config.toml
num_hidden_layers = 19
hidden_size = 160
num_attention_heads = 5
num_key_value_heads = 1
head_dim = 32
intermediate_size = 448
vocab_size = 512
hidden_act = "swiglu"
norm = "rmsnorm"
norm_place = "pre"
norm_eps = 1e-05
positions = "rope"
rope_theta = 10000.0
rope_fraction = 1.0
qk_norm = false
attn_scale = 0.177
bias = "none"
tie_word_embeddings = false
parallel_block = false
extras = ["capped logits"]
init = "trunc"
init_std_qkv = 0.0215
init_std_o = 0.0
init_std_up = 0.0215
init_std_down = 0.0
optimizer = "adamw"
learning_rate = 0.00272
beta1 = 0.95
beta2 = 0.99
weight_decay = 0.025
lr_head = 0.00887
max_grad_norm = 2.0
warmup_steps = 596
schedule = "wsd"
decay_fraction = 0.841
decay_shape = "pow"
final_lr_fraction = 0.05
batch_tokens = 32768
max_seq_len = 1024
doc_mask = true
train_tokens = 292000000
max_steps = 8912
dataset = "wikipedia_en"
Each number is 128 + 32 x the weight over the matrix's rms, rounded and kept within 0 to 255. Layers, rows and columns count from 0. Numbers have three digits each.

# down: layer 14 MLP down (transposed), 448x160, rms 0.131, rows 387-415, columns 0-159
# gate: layer 14 MLP gate, 448x160, rms 0.136, rows 388-415, columns 0-159
# up: layer 14 MLP up, 448x160, rms 0.134, rows 388-415, columns 0-159
down387:158120150149162098160136149178067132117113106133109142175160149108141117128149072124147118162156145138127134178146114112145168149090131115083122143182094117179100132088130126216100127110102091188122153106109122124111136136142169107144122172150092143120087132111157118123106123130203141168008133105109132143072173138110164115078121095157151113113079122128099108133092216152105113142177097099182098106149114118155145110092141100160092095113107160152143104138165137178140169169129133
gate388:151109102114143048113092171130152139086102168113100138095139138209180129132164134163137145116136166122111087129097130145111132042161088165121181116145165095188194094187149099060149148110141177172121104120164098160143162186137155132124130109158111138071174165091105158094119152142204116163110106131108138131107133130186164120113082169184145139095157133116158162088136116151072134109151166139151153145170125138109116146184113116115110078143189122143106149183118120106139122164092136
up388:113094134090098173140167071159149092192104150150172149123166079054106103099102138091150177115162076147112132130138153126104091111090158105155145115115138131094114112059136136192125152110104122155109071112143126139152087111100132105141144099109161095099126048133125144126233120084133096136093147101102170133180126107140082084158227112142124114149171119092115069118086177118163150167124099105093181114145160135137169128111141125126147089141153125107175086072136184135116099089069117
down388:186073129133117110146123116118158134155059151082140072110117073145138182142073091135186179169105161130167172101144188118130119137140067120134098086150132141131129096174166110091126124112196130114183154120169150132113107121144095081168170141115125083111144107166129146052136139107112140148121099101087118142074099172166062122202077095196150120194107072125098113141055104144099130157165093150153102135101107152128109118109138161102097148108135164184080158144135149115174173147086056
gate389:119097186050183141091125100155074144131104138154113108111107170124126205081136101062149149148156149081117077112101130121092109129127102092129086140104176123126121114155104128138166142137225129147098137093113149111114095113126150155148104133133129141126183117079136111104149116161123143137133187178163087102157187118134158159079140081167130135144167131180119142165120095123128091110139156178203184151108163127080126114132084152127162105136108134137097117157092140107167187146143160
up389:152086134108116118151108085169127129131096154158134162116154090140077137123141071117166138139124116138110153119139091138158066129079117151130086173134102090111076124202107142202143130111136040129131073120170158109176104145137166140082142144120129110129172150123148140107176081144099095161119170130114121076115130129106131157132188105148080160145143118106104136167093075146185187059101156126155109197160173170158110137122120094140117084116114125169103062142113118148100193120152151
down389:084076163170153118123098203141131126080165130115149103122065157106156042097102136103113175096147118176168148121110121105134134087173191102164092157159109150159126158132110138087123136094131166119105118147101103161136150142122119126165079137117103094132143144135148069197051123122109153157130136128133055131102159192140124116118170107078103117134094131106150128114104069119157147106083093163142101093148118140131069131142141175152116151067147166107145135132144095174153102109062115
gate390:083076107130097170102125135104175136093102108104128135148118087102173109162081151192167167144053176122121068103132078135141128127178090174079133140151160113091134124118162091108161125144143096155161143152139168108092153173114075096104082094127120112118000099153100157106052206176115141088156074118098117167156151124168126132176099164117106195141192128155095147121179160105166163123062094100186053175150144146122088172165141157129138159140170193122110152138137151111209124156088132
up390:153154173137109099128115156112131180104076087067138200122200109091183099095104135164139162133134145185116115130126076090142108120140103164161137093166211125163153095135203120035116138112122101144103152171160122141168111100140120137149087186153148093115108144143106067174176128166158092127168140203121122142146139116123106169094100128089130167119139134125082111150091103119151131138152181042118131095158133099120102154109094172093109123121149185118123186123145089120136134121139144
down390:102132103122103127131101193136142123181178117090131120134147120102145136074146103075106106183114161109078091138115116117085171148131124166178089075153107181180116136113147149071143119134130211146091144087132107147169089120132123147166103085110174143135156121142153115186184123134145121089139168154140121114180198106103121080071197126117094092165085122163110105150155113178042156161170124176093136124107120112133123170160127069152075162133140096134111145169146044136147119085149133
gate391:092139181139159165193073111120109052083150189088111117162086143116182140131069133176125169112124177193055205131149136082146102102143064135111097129089097120114130122160081103104178140187094099132110143111144176096086116074165155151075112124149135125154115139108127177112109133127144120100124090134144196087116170202127122171147126151153142125126173067129085195162130093143101138161152157126148108122125112167052135214122113130102151114099090062100079121133147144127099155156156114
up391:164133055162147148086170100119089119132145113148188112161175149120147101133126107153160120092218143088091137115138164103142141141113098111134124153081115188109169123104101113080124164122135061116112111080115114091140105177122218168119040156117095097093136126128141172112177158118196114156116147108149088134081174129102126119120086121152112094105184072169152161175101104175049108143146113128148162162146140086160143099102135124132157116153154159070188181113120160120104105146121084
down391:125077130136119146118145151114101082117105075104080081088104148139093097137198090109130120157107071166094090071106104148084179102097136108151151187115113177152128086130147184148184134085062113154128157105173139114132102138146113103107165130051098125172136070081143173154082128121139185123130120173108129086113126112135186141104145173124123073130115081086108100099092141188128153094103089157063140150120129157128119116161154083157174092164152192114069080171131128150133120115163132
gate392:154109122139162140109069110125126148158145133125118163158145111073154130179117132197163173112107155141163109115142067038177166156107089102118155127109111094146115112142112160161131115118191127131128138137115132134152194084092147118099104150158106077103099127106095192089132203091112123126117056121130115178154207077147100095121123045095134131185170099141093131083137124161184178152127133143130081061069169147134090098098177153104142123123179155132129155120171152149128200208107117
up392:089081160153151139134216129126058142160122092139135063228126144165132150072100099109175100085157148141139117192140187132207112155155128114122128144153118109137115113098113139153150174089139160118130161153148123123083105134101141141106127210149071115119105078094149116116097154183148054097137113140123149178084120117138119086158118112129155157120109112146183124132081127176140121154149157138149143164170083099133093143124157092136122055197130145178106121100091152121062130166143112
down392:186117119118095086105130202111090146078131148125126152133154102110101031134092142177149143110126175112132138130147120165197154178106104139239175192133103113140108103090136078109176155137115113139149158156122140096129147128141143114135074122175149099116149090166115176072172126079117089125170164105144145169113181113161172122077146089098071102210148156152102074149167144117155115136118081134117139092069126125136127130141119153138099156185162156117130117146112107133125204114146118
gate393:112084113163125191102082102115114099147126118123120166134101074106114127142121120103178098133094163133102119083135113125142130165128099084072175105094124092127119141154172127117176205153107074131102119144133146158100095098152163112104186128092116175164125082128073135110161099139176144081127103110127053164107191124148148101120130143182181183113165098174151114097118171139092133095123081148174160135062100109116106144104137119083155114155156145123148087089132150123119126073128063
up393:121081098178164156138146100168100114129127118107041133105121103162128154110113158135136132107127090178093086126095106096141143135139179136071114103155094118175131160162148141205086132120146124097192127135130127112118160132116164144086152087116147132135118131127126178115064067104112116067114077092149137149151131065092108146133133087155135124156117164116195146125102129206097104109087166133075145128070105127146167144140127125183100156183099082071093109063132150122127139112142185
down393:123136152141134138126139144115196148151173129129131141152086164121135186160072104135122137103152119135135121120100087156135131126165140157151110087182106115145158096144127099133097106070172106139163127141126172176163089057152148073090096087211135135113096122151137133130111137127063118062121077110144163121185124110069119111095147089138169132154152124130151124152120126143054154144102131112144095115143107106150100135056145162069156186176174166068139118094221093095162117153180171
gate394:096132088140141142170170094158096153122141113144172131125097150099159145160036134185143138136117206153111130167177126120099053125128120070125100147096135115138157160095106131132142129150132168148085163076171097065145122112117098188119085149124149110138144093076120144117122125129119103115148113131168091123117193177160151058167166073112093103120129100147131167122115178051107188129133109126113144086174125140114072193059079172130130087129173103174118122187116147126138130143042082
up394:118137104121143207090134129152125097130128134145107153142138142186127192115079111118153114121162130202179138117124104067129173162121148162139101152134180129151131135105064101117165109107139090114109129086201110174130185037098103081095102116079134187097149156156172168150101184092110166099134079093095119091146127139090172132075088097168156152135119108132148102180139136144121128101080123101163148094111212111149142091039122172120160122147105127124149121133140092113108119099155142
down394:166107106157126118114089099104129151159178136153113152153154123126126157102130062124085166113123135178128130172147164163161122105124143145139094154112093091116123139136116123140162110121161111190123151143114104128117097160162091134115106080160104060154168109068108148079120163089089164100197166109143077212116122076185091121146175182109134134108160121057144140111185133163141098112141145182115145123152121139095193150125142087140111104153114135136095098227192164157125179137105202
gate395:117134137123081121178123119119148093186105099077166176133122113104120157139151121137184133182148121118122114094102105120106109050121129116135140097139101099128113083110101163160146163065192158100108121097150195102138084143124161176144065142190163082133145157097136108113171153142172127138157144166180108153115133104138065116139187120132146137106144127169119104129117147130135094126112146124131162166109116098081166165060165080175113064128177184090130130124079115131119195131109147
up395:102100167097110147103067196111095158143117080103145064120124102156077136095104102076101117076117106120135131113087125117128128065164099092100140164091099123071159181123113160132085177164148101124114107133122142151135169125121114155123105088131199174092137140093101158119118068123116166089108076159069132158091173068119090167160122139071124144131114105181158137123163131138110123126168155183148149128136078095091110142105139110102109139110063159122154096108101094139110075147138120
down395:147165138077128104067129126109124142131094091118149138167127070126115099097165132094176146055098091132147113147146124142101134184135069080140131106180109143135158120191142145111165122125157090086205162156110119115163109135132143071084141162139070130127133123115110142161144166147160118093102103124124147162124145209095136174115207108112120144099161112145155126113107125140113181151112132093120089092064152143161112088142059157093096074122128141116101139128204112175067128120123106
gate396:144145138096141171079067154095142110133177138115108119080096139181158126152118082138111155168085179107164128123093127150181127105211110114093161101118081109128138131101124123184133172079117119087147114119097160141148074130127147152053115120105190125150116110076137152121094148165142119127109066122125130102153130060134138140095147202116112174094183077113158094120184147130076116111186080146193112107095138156147050115113156165173103119117145129198181139075114106088110162098109210
up396:140110136143125172101111091077172101173144105116106127121105115148082116179166148089103132116078142158106150083141137096145176130119124123144146173129106139151089132132096087103110085163096162147180135111135072126162160119182135143132159136094162189174110099102160117128146131114085100136118153101109124141116095092097186174149104175170087125106100062108163144089056131114111141092122147087110079125060154153169106048204174201121124068106067188132122111109141174123132101133165155
down396:180148067130139144100138141175117136169105187095067170123061173115172169167166069150138200101110101140101168127134116100128089097090151123195132157127139094125165105125114138138130180112112131146154150151120094198119115071155151147134108132140148040110137204150102138177124171102133136119164106134138041172099097135111142114139091126171156139136151072155156115121120127146105120132139121134172112114099126091138096140060091091138124167039140105135087146102129098125112136060137091
gate397:150106087114172092130110092051092115110123107153101131128170120139192121117135092086211105179141145164080133158142101074132096163082154083135095122087084117094122147084153119131132176160094128080104138186153127113126093051060108127110114125114157116190101166143182118102176063086131144118181100073162121158000176126140173148106145139110187101120133104143135162128085115097119163092135141074123204103105150156104075058159083131133131098137136105155155128158077149179064201140159149
up397:151149140175118116114107087149187061122173201121139125123110120120122155108148158115106132088145133133132148138151160153125212119130181145119159139088089134136105071118112111151123107156127072125146119120157143162068149166135132089121120101146072104148121076124100151162109128082117169143111057181121134110122086204129062121123060121079130051133139145078095082145133167183120094072150173235119103093101098179121121141143183095140122189071139145089112140089092178117187151133134138
down397:192137098080129150123095137165061126103161161170139138159131138164109146110128165131146149153144115145079122147056136149104098092125061120113053196174135132136124157144164127136126110114136104125140090119161099096129125159097115130131166134141115090173165140127121127080096113117130084162183161150101157148123191152174149119170207166191113104145100122108135121051143100114131145154061116113096205129139105090093076125117164151160109121171149159083212133171099150098112174125097174
gate398:145141165188145132143101108093105048153073165090118171086169138143103198128130105113096124140114102090115134156127141186083162126161106122103132089162121134155104101136153078133157147151176130082130164108119100163120171099121172084117161145148157120125061142056139161096163115153156096133078107117142109092091129120170157121171169125068115158144150137110069162118110134195129182136124126093106160150161139161076133156132127161187151150115165168109100131096085142143081116147089090
up398:125118116078138178139140109187104178102189115136141141147157139168079131098147152112171124130129102172078121086073077157143151090091127112110105168158101145156135166126150115128059080135107199125166140068121105118164111160111149146176125144170141088096171121147149130147080100139107117105139113218071083112138185132084168129121127162149128132096125137123134131145143160143093105071121131119126121133114172128145161132150129180159153124184082117145138141128175077095149115137153125
down398:145103084140153165146112120097123138131165127146105111138118149067145118140122132189103170108097159100198122114117145106097125160104110102153137090114104199103116096126153148129167119119155134125169140182132125144151159095101130144136128139094128151090114153099110098048165193114146183156103148110097118138166136121120142141163117134120155161085146191092188135120083098141163098114113141202122140162154158098151158120116090147110147133096157116129074097111087159123111111112032103
gate399:162126122136113126133113168145073108189068135125079072083108109103132181117168117092107175160130128113125075084127118101169122172163130117106077089163150155142110093134120093129096149161113172165088133128100217182123152137153163110145110099156144136102125132107063103076127125088168166117063135107078147091138155092136193157104146130102164100095140116119143098111176130143089102167159155160049157169082138136107031111146141122163227152076164139161184168098183150098154187140152099
up399:153131207144087121157135117106046153145109070077096084178086155080124126076166131174068144154169105132120140065120134107182089169142175076163096110178147103104130120124152131171150120140135153137135139183126137134167137173111173120127111142149125202085168126112104117088142120050169122172096129154108139111148188133122151108131113188082156083152157103141136072178147156133126132147135088077144109140146110100122125116081089132124217171158126130074190117143142154112115174116154095
down399:128136083136145186142108119114058097130144144174115145085110091161163127119090214149110114146103127110185125152148141192123129114163127095126156122124133130124111197171125089171088163141132100154171122100105131085139150144148114107131125146054125138149127175156130122255129087090149132139190103090139130156187119152128149122172133141174132184117145114123117097161133142134127041162156120083113155156127106116111081075076195138140134141111114118117145067111040080081132124143131178
gate400:082093110067090127184108078114092151119172142084112148159099178126139091127122128095073179183103133177126161134131023104131145127156130131087087153098152130097138146132142173065176117163098097050169075105179145160127160102150143145090142133164096119103123053149100156119178069141140110133099181179141101100066235140153130114154114103133122135151125071141062150111118138083086168101149135156115134104092162147094200096162085143119176135173150078136125143158148148164066143124088114
up400:125105140125117129187055190172148155146192144100099116090186130126111120119106123125135110110143108164148185151149144132152146119128095146122189110139084135126141102071140088141061077057160160149170140100070151126161090162135082126121150074159092197064111147136132174130110145060184146064174137168128118127118202080098096128141129097162135136131129122099104126136128203130170074140111057175077117150154135106129122116113010092144162106153108091098101091164141167125131086148176089
down400:137131120071161112136098091112171155137146105162092119186070140189158139113185158110106116113150074158107101153161143159103133185134109187110124050083141134160130156192143158144100146135135081149163183168115115125053126123087157088159141149122129116113209138112154126087111101123115121153122099135211074055142103106175130123130145199150107130123091113192128151079151119113091196214142168135164096185135091087189133153172113079103077111084159127128093091048157115119135122085150117
gate401:086065121143134147160163145064148105150086169102150163148140161115221140098096142178145133097162182100152092143125135139124085118216155101126191093126079061135107125117149074129149126162141151160124109117197165164181123146118172103085130087151163207167085061061138080112092103136161130126164070138145155142097130146105153101098112097131129121122129129180085223150135083153088181109168159136126113164137097155175186167185106108103155049180151095130113116124093168066144122132103112
up401:112116207071130135150184103145100115116086141125162057111148181168071121098141128054102165129094123135193085199119145153133140124112122136144104148112109117148119176184146139118081107093102199129162142107115164146192187130168223094153125101096075162156146118181122131137098142119134122151118132158129092120090157139118160167130134148121169129132079118139134125116113106136046169173074104186176125114128174104106101134162144126137139153156123039093160168111195123150113085118116139
down401:096197125137093168107179063150176142140157107154136122093131112116086083111142151131088141138098177138119083134147181124068112116141184115139093185126166121128156098138142198136077122170120146153092121099102120145154141107132080143134132122104145157153110167116189150135121153152172141103165159136115117184039122085066074105096080099124116150146157153094170168124082164107142147185090142130105108162091152109150160016090100141093180114093094060128054084122134177058151137151053126
gate402:149088142091176138142100105147161112165121107132144130193144139105110146087113139175107136154088134101074134099099108162187106094128140047156061092109159122073093145168114150173157086149155107113149158146084118153162151176097104092071125105127137096157082179099147110062151140100102127153100090133087076109131154111149142181107122176100101079159084053133107160177079173115119116046084154146088101142139129127094127130120131106149151138105165168098147203093134193159132135137107140
up402:121144071147141178077134136176106201074129120128152067088134074085090096166112131141126129085092107152101153150158131128190140117097136131150121162099155145158110126057146152090126111095177106139095122112125128103143072157162173133110121171139131091145079136171124217136142166155117129152093107097139098132155141161137083134173114100059162138058169182172131111131185130114162177116090048137116171093142185157149097108140079119115153108158114143170153140121143083046126099099173128
down402:143136115129118109052143107094129119133089131186147138142121131159116137125137100092150127119148090111167163130135169120185121150104109172136080208090145167122142117183141110101183130145178168124143136149104121141144121181120103092106117140155120108138081148087150094088108156100135133200110112154143155131055135178106158159168141166135168156079147071093111077094140089117086123096162140129121138103148051159040087063143082168137166082136136190134125139127159152173098164084177088
gate403:175112070141105086056149171184154108115144114092099138124064045156131135152115165177108085106102093102120115191069142128138109116108137173167123112141092150087111112158114115160056142103194131074168144092083144117115114178088143101099054125153138125149109116114117094101137174189152110114145077104137159105148124113085122127102145160100116178114164121131175191130137084144088121134128124183161148120123143138130073139152127168162145111127178123131137072096113170106137101111121135
up403:105117117107085077174084099131138126118161126126108174077169198135117175187109155133093166132107144116126118115157170125126150154123118138134106123158079048095091139171102180155115152047134149173086079151144134088142128049120113145105123150170149116130149159151121179134122122069133117153186104090144158133120137145147140140159136153034105182089123137077126095201134078091139133155105155129156120164101144157152152143100155165091075121130167150160107160170123090157154181094092157
down403:190121098134137175149130068145139086134141164077144167162086140146135136095136144140168159085166100104088129145115042172138142157162114136162126092145115124155135126106195151141041157166126132083140138139088148127149095067096165091067089132138136123214107091113129114061151110094098106177117112074129159112078167122168189167131112143156123136117129074109099096146160121123097147150073179055147105150161149102122138093106144133105095075120124153125214113091116102139159157111176109
gate404:160072121102226130098129115151118103100175145168087103131088118122166182159118154128144129088073089136143115149137042182127122151128195068116126210067093157109115145140117097144151151175137116138183122108107129155086134099131158099061098103171120173071125134133170124111177156166119133071095108098145163144139209132152157146103131186102156131086123098142153183086078220121060124103090143129123178138047141111117159157127046182167113113095178162193194096136084123123182124109109160
up404:107094170133100133137185185078148212155076116107177153114119116164134120122082115047127155139100191096151096087043138127090172085146162119071172128130110066113105151061104104122172192105140156136163097123125134114082113122104200197159121129215159127090120121108122080163160139137107151040158150142151089172153052109125093171168140096154115163140167105100111123096146156153057106115140152077124196096133128131168114131060149094101125118127122159090132171108125100117198165109172056
down404:099065106120148119146143160086143109081082134063164141164158069110183080167116125125174120078127174114146144146110170071098126118066111135145093163135108088159140178096191184155159107164142142124197141187114127110140115150170192200118167086095170144076134094109147144093116176180144097090151158090181138208131076107178134106091086152103141069172064147094135183124175107125172167103145195076179099117079145088113141113063175082146162099113196150133105132090085148159169149180069162
gate405:134117168124127152153112101143070163102133114118143125087126119143082127150122128152109091154153078100127150131197171097126110113170127156079129113119143099122099090122090169142101178119185119126114143167162133138134114160151117123145151140151133107102140144148159155136085060119148157161105146121098147086115107106144165175044123160100182148118165153141158143126155134141178194113111143128102167142128113144130126136126149182047172116171099094152128144140169135134147134143130143
up405:127147111073151112132157114149139123111090158164127103175132140131148165102074130127096178092110109104161124098112119160114106140112110162157187104119104162158149106145159168128170084162162147099122086089140125118160161114151114169134133115116111182140207093127104098131142132150126105166161171147147160126123153134130151115193094133040046077127116134091088071122153113123132115122151179164142118112138091093114113110134114132144118154138138097126115088136142095159105074145126127
down405:204050123151134115194128131095137160098116096160114136139143125116116081116128123089147092129141115127137134129110137121125181138097142094135092147161183128078095119170113113096107165093108101101132129102092144147112169145072105116104104121129122109091135116152151141016163125128138167090054126102126132121131099109168196156071183180162127108142116088139128136139072136156111134140117135139126165143135146105129117137124132152091143122130131151141166113106135093164145118060143128
gate406:190118179134120121175104104104127121073121221084143105160103182114133087125123095138091119203134132110060090133105113141119146163137139074084155146100138175095140093104116154115189204090145145111144124148094105135064099122185149097085074086131083117123148139091187118077179099070156146147093145090157147114130158148175154127144128131143106117107220085155173126073137142105048163109138145148139149107122117082107156159122133148186138077135144110182171139200176127122139145097128099
up406:166128154182174169140109181131077124114145134050105108134130129100105064123145087116146186130065150142112137134101121160079149139110155166082113117136131149141128192113162184069127140098119149106100136119133155115180126158153050115121117110176129104088116097126119124108119138128160095127044090086218057124175117155133080122083101062142182078037159122171126130071127135182130172065093130144130114088096132103114135130194069134150072152149123168112124119089139124142149099091116137
down406:142207096088145137111090094135141172133169157140119146107119170106190230135148119102064166088101107111109080138077106096123076131144153103132097124156168164200081092122132135174115157141148110135170130128114161094128103122103182180121145150155148101128168134116158106208137124118138184157139165126089115144111071075151112116166153121142114161165126124094083208141154124183144100062119118102183169143148233161155135086140103112113151128106090098129088081119073140100143146177133172
gate407:122105179079102141172162150131104213132061091098143151111116117124193180113087107167182178134137169127148124104111124154102098121162120078186119113119103127141117117183129099145095115139164071162140145155133168143154135142088104154086110162158120167177181118099138122083121129140181173147202127188090130145129115121201187177143144135086149120154150100125139176133151114109084141083146191056131123169151128147137142161104153141133102143089179168082187147105108126088182222165148192
up407:126156151147138128136111109129089120119158146162099149146109077100150163176075083180124144138081211115099153123174223098162086234107150162136073133085108099143110077138109124094126158119165134170099156164165135172161173141139091179102147133098110153136131154240051173095097141081139160145107134157122116129109149162133106082126076145133095123092107143113102162143068148166131143166139112104121155166147136142061183105149111119133165103156166073146128166132129182132130142086067117
down407:105127105114127147119089188175179173120096143109104115157124164036142141173077154142138148142114123107186145151129105082095125131111153106156089056186121098139126123156076094128142103142154103139136139145131117144074144074088146094186149124101166173131104131102119175179113088172141107078085110091101122102199028222124148140176078155115127063119095097134138195136092147137128151137130148114151171090141092086093203123115124181125165107096112121148125123132170087141092144154129130
gate408:101116106155051160129093082192126146177075142162150120130160141104123118200101123061155160136121117120134036167059104116126164134107096156165120099143142155046095143170151146131104149157138155115153164124109100114073104129126135112151073094127171110103085126142164187106133120172175138147061109095140147152074143117084100069085160088100158065125148114115151144123069117118139193121085155132095137147117135191137122089125099113122131101134159072141155081150113186099144122165133148
up408:113109185154109107119098072143102114084113090094121129104135127027153046159093118138095095145155095179105147107115141169120136159114168069178119088150182152094117118071144106121144087131156134203151158178111073183148101103118178121150112146132164117132167124158089141149173086092133129134162141107108170114104096118127116074120144129033118113187129134181100176141143184115212113086120112130131125099117124119155124129104107120125120123147130166161171096172096124094101132115070098
down408:108203078121214089109134176148127156064150116153126136147077150129100121180098172078131097102142164126107124131070125142086100102111106138128133192105119116169098137104145150153119123116134170069137152132082157161151095168137104116108129107162104123064132111162142076126135144181116133101140158196127154172117113098122108127172134152150164076102041074156101106089078115114175123139140149082134115085116147119081113171136064150095104138101167155129096153109074086159117097112084125
gate409:116136091047144068109128148110160136150033072141175158117114141087093126100108124100130137172135135116180118172106138070170140115183160071102144128075123166109109158116153170105143174141121135084143137117091127108155142139098157130128108147109175154158173122174181101137121163157078167100103148150076141109170147068164156156159116087102166154155099145106124149151111146127103124150133113118120091134133108154100133137156107167135112133138147153158175218137156120156193121111104170
up409:119155121114105148169197140134154157128172109124159114137130115124109083072164138134147093147132164127100134089106166098110156106135095134154126165134106119106075169101133100126157094131143071176174102113126118098120124154071148120114134113128089171144092061129116134109132177099085119059172082173127111180144150099138129111086145103090146131123093120191080109122094155122132173126173115074170128116133152079147101106152148118098130141154159121111140121173049180065089114088150123
down409:149171108096132115087080129172109092123116132130133092110141145124141151077122131115154136106081104137151088214118191047144076120174102091189134125106118180091121099142108146112112170110142171109141094112106109057117193088144097165065095161167122121139184179137097097169169115125167094118117176149152084110137158105126206138161095074185106132108154181129162173101105092104128119114133092158138114092115128115150095115119153096153146143126140144115161128149134123125111154103097154
gate410:125123134164144194063090123141211139161127089135144161151095125189168158179127165121162184159116150092127062147135055145157173113124134117111156124160063091106123111132181158111093096168124095121105173124151091124151078134083213100143133143167143109145129128106137155109089175122100156082136129103118182105111126082124076047128154158113107172123139110066038150118056106172076123090096157135077078161137123107161094073163152105164152139122165131114200178127150137136148073106117101
up410:082148163123122052136136094131088088148069128076210078120126159125166067161099131133088082109161157147110122155188172174149131178156127158142047157119138118138153183111080124121118114151200115136156108101141083123154120072139111141124099121148103136181113117091132179139123061172153154129160124116121147114171099138068095153083152128142138151175156126123166162151152139099119147107180136105129158140087124170168095153123205081121150152133133084105138177111110073120082119105163186
down410:163113125123199088164131169100071101159193140174103121124120123120149115135121098126144135170113127063226133091149080129125098145108169070155078143137216092150116164138124134126136154100079107086112118154108109112113068097091125104169152117112196133131137115151117103062116131127086253100095138141129133140153128134164149116123091190092144134111128099118133129171109127142148130124117066179073148150155128090169177141169120165148081145135044119121102124145122174089155130173129112
gate411:106093156145118159099059111122119143179104157066098093117161152119123146113160135072146137149112114130122114120135132145094104123181141138148182124133143141120118129091102185107132128097151100130111142099079054095038117102129089165138153152089137096091074092141118102113094126143130126144108055090116176068071130147152138111091123086101171149126115097134186146100136163100074093153117130118122140138171135097194114083142095123086199144169171147084108189138108132102066157110087134
up411:082111161131148113133099124127164108175151095107140153100138145215158163098160145176119123101100127100101158124119126033075086092130180129133129150168098150159140073096121090124153185129112082178167181124120068098151101120163129111111167100131095092126148128141121095131104185109124136130124093119095167119108143167096185175126153118083061094153131123150094073140198127107149143167113078098127134087118163074178146113151099107104118151101131155149125127124155156075125095111150128
down411:104095168076176098166134093054089120154150100146114102069126069052136109127163092154169099149153065135145157110161133164096054087132151092160073175177160130123134146143119151135099145128090136118076128134172116100185125086111149137127126087093139052090151136144176133140134117138120118107116085124114107152060082109137133145075149145087137193149143136132095113129121128140117088150157177161153079143131156143107117105120125142096152143116093143136119076105231153120094144145104154
gate412:128120145128101167171084083076136127172203106110071127142095101145211180046105157105124139145123153107138126119102155135106123075162094078124107095152168064138093118125188107145139208180151111140147104136175112106102171127159127161097114125112132159173143107091145107119099151120144099056139154195159128168118114066178116158076151107171181114113073163144143148087129112079087111133157073179126141178082107160112073129135116164149153109133110166181145143105051152162149151140105136
up412:077132149087081074110110082130140139146174044150124136104113112166147127121105130151129114085130143146154097167136127109143131155156085114143135074175121087121088128147129159101191081124165139138166137097150138184093149141177169093172173138133131126175151082148139090146191110135159167083130163073129179116180089070117104117158164106170205094128112093163097120093139171116127107086126150122164150089122158217206111086087051146088122124126105074127104121091166132181092145167132115
down412:114121087127175166139120144155098142102146161070065156151121166096133126089148144188186114159111158145176150183108084121142135121138115101118155132074124136176129158188092144174114104086083118125074133097069094099138144137171122118162108155114128093095110122118110131140188117084134153202144088176153136143124119143167196133136108117154097063151167084107122228143139095146158145140165108148143040139108134140112145080117169098098080092123140156109116076100102099096116139126180119
gate413:128120100114154092191096176147140064148111141117094155161095072132222147089184088092186109118109086123100116124160096093125135141117151194154127051109143155157111149098120136114128117198151146170135185201095131123122096127139094102089082159127163131147102093141086053091160124143111116136163091124151138111120101152127156098112152124183097132117113159125188180155159084166145112097137118222121118190162098127074164116207158125148150114129163125108111155157077210179058113133115097
up413:110114126111117136148175161163061163068102113099114126106182133111103071143136188146184135108159135092181140111079101108135161192141158064150159152139166125159163119155088108106176098171107096130179111118107056148133124204164146155099131163107175142092084100103143170151125133180165155139078135114136077160088106212158170126123118120133137092135172142131130146098144139157103162208081111077115130116107137168133094122150097125125097083139110079125120139096177088118089147081093170
down413:145166129183136155123127109105124137166150111135183124197126112139062156109121129157136116166097131096138127167155148099119186091111125088141083105048186145084123161117057167134130109140122147112118118089088087166083149149095089105142107081109155141144115113187162152072119139068118115133080054115105115094106157153084165123079170151139088160056140096205119054111126116123132113149128168127137148091175130155086145145153119103130213107174085097107107083118150177089099153160127185
gate414:122124094118143165133164161107182147140078112150062109113150096129110126119149180120111145136126109078137148121131067107154129116173154141081143121074078188136106126132114123117162114140116134127119171141074112111119162109122169114057105151165110124109177175121153117111122117117080161099076152091159150176050136149132127161087160127128105131087157125174143166117163173108117159125102110166121113117121097070163105125090115133114136115170167119160121166139128179165166174095147138
up414:110132154162157128118112126107136155137126115140104129118167126122168136128169138125112111155057079123157199165101164098148092044156162151131128066144138097127179112127103194126135164125093141138125178127137025128158142113103114165137134159127101127131207172186146158146112074155097175128118149117103139196115099098109126150067112125116090099137125123146152131154208111161134127085093141163082134074154119099147125047136096168083154112156131155158139065129136121091181159145141128
down414:081220162143167126112110164120138185141121144160162135058146137083138123149178095140085110122124065127131143216142135064150147139133137140142084113109161118105109119116123085120081064139129148150094093163158073110161114080158188094164127123160142133166164135144169103184059131124123131161098175109120122126154076103093130133090159148120126147128205186121060123129128127122188182119120116153131114132133146108158144121092156094109110162111117103155119103085136097111173138155123124
gate415:119129150136145134086164140123086101148141114065133135144109148081074098141154155053157149151117131094109112164125092138129126160141172098100143102157117111143095135178169125111096141115118108113104070105127098139164125113074186121100117153143147070077072127139184090114123140092107108122096117096092150104160144094081127092102119121154120132120173114148117150125132067128105119048105093078129127128122111129120060119168138074092128146163200178132161128135075158141162203116132069
up415:155167158184189082103099134129171147131170113177147100148151163111105077144095190126086127126100127094090106187096085124132121179114124170130142101179086189112127153167105172126107145158236144088171128049186143112095091196196084088150087144099157168152139180111118177130128141175109061123158155077164125113133144124084147085161175144153131173137134118161109157128181111088127113154098157149099075089136145137100103093118133113137129165125108177144149116085157106066117140118157143
down415:133156101137120086162125118141099079090127193155093132112128073132114155117134132085084102131123154188144100099099103102096104076162120137182089067101108145126185081092122111146133103078095131122067125094104168102163139136135104148126132082107114193149122159156136091084107109170111173095102161092094138106098169104101140105120110155076091110105122124179179167122067095126086118151105126116172084133070090143120166194165230107089080191137084090096121109141167128095122076135125181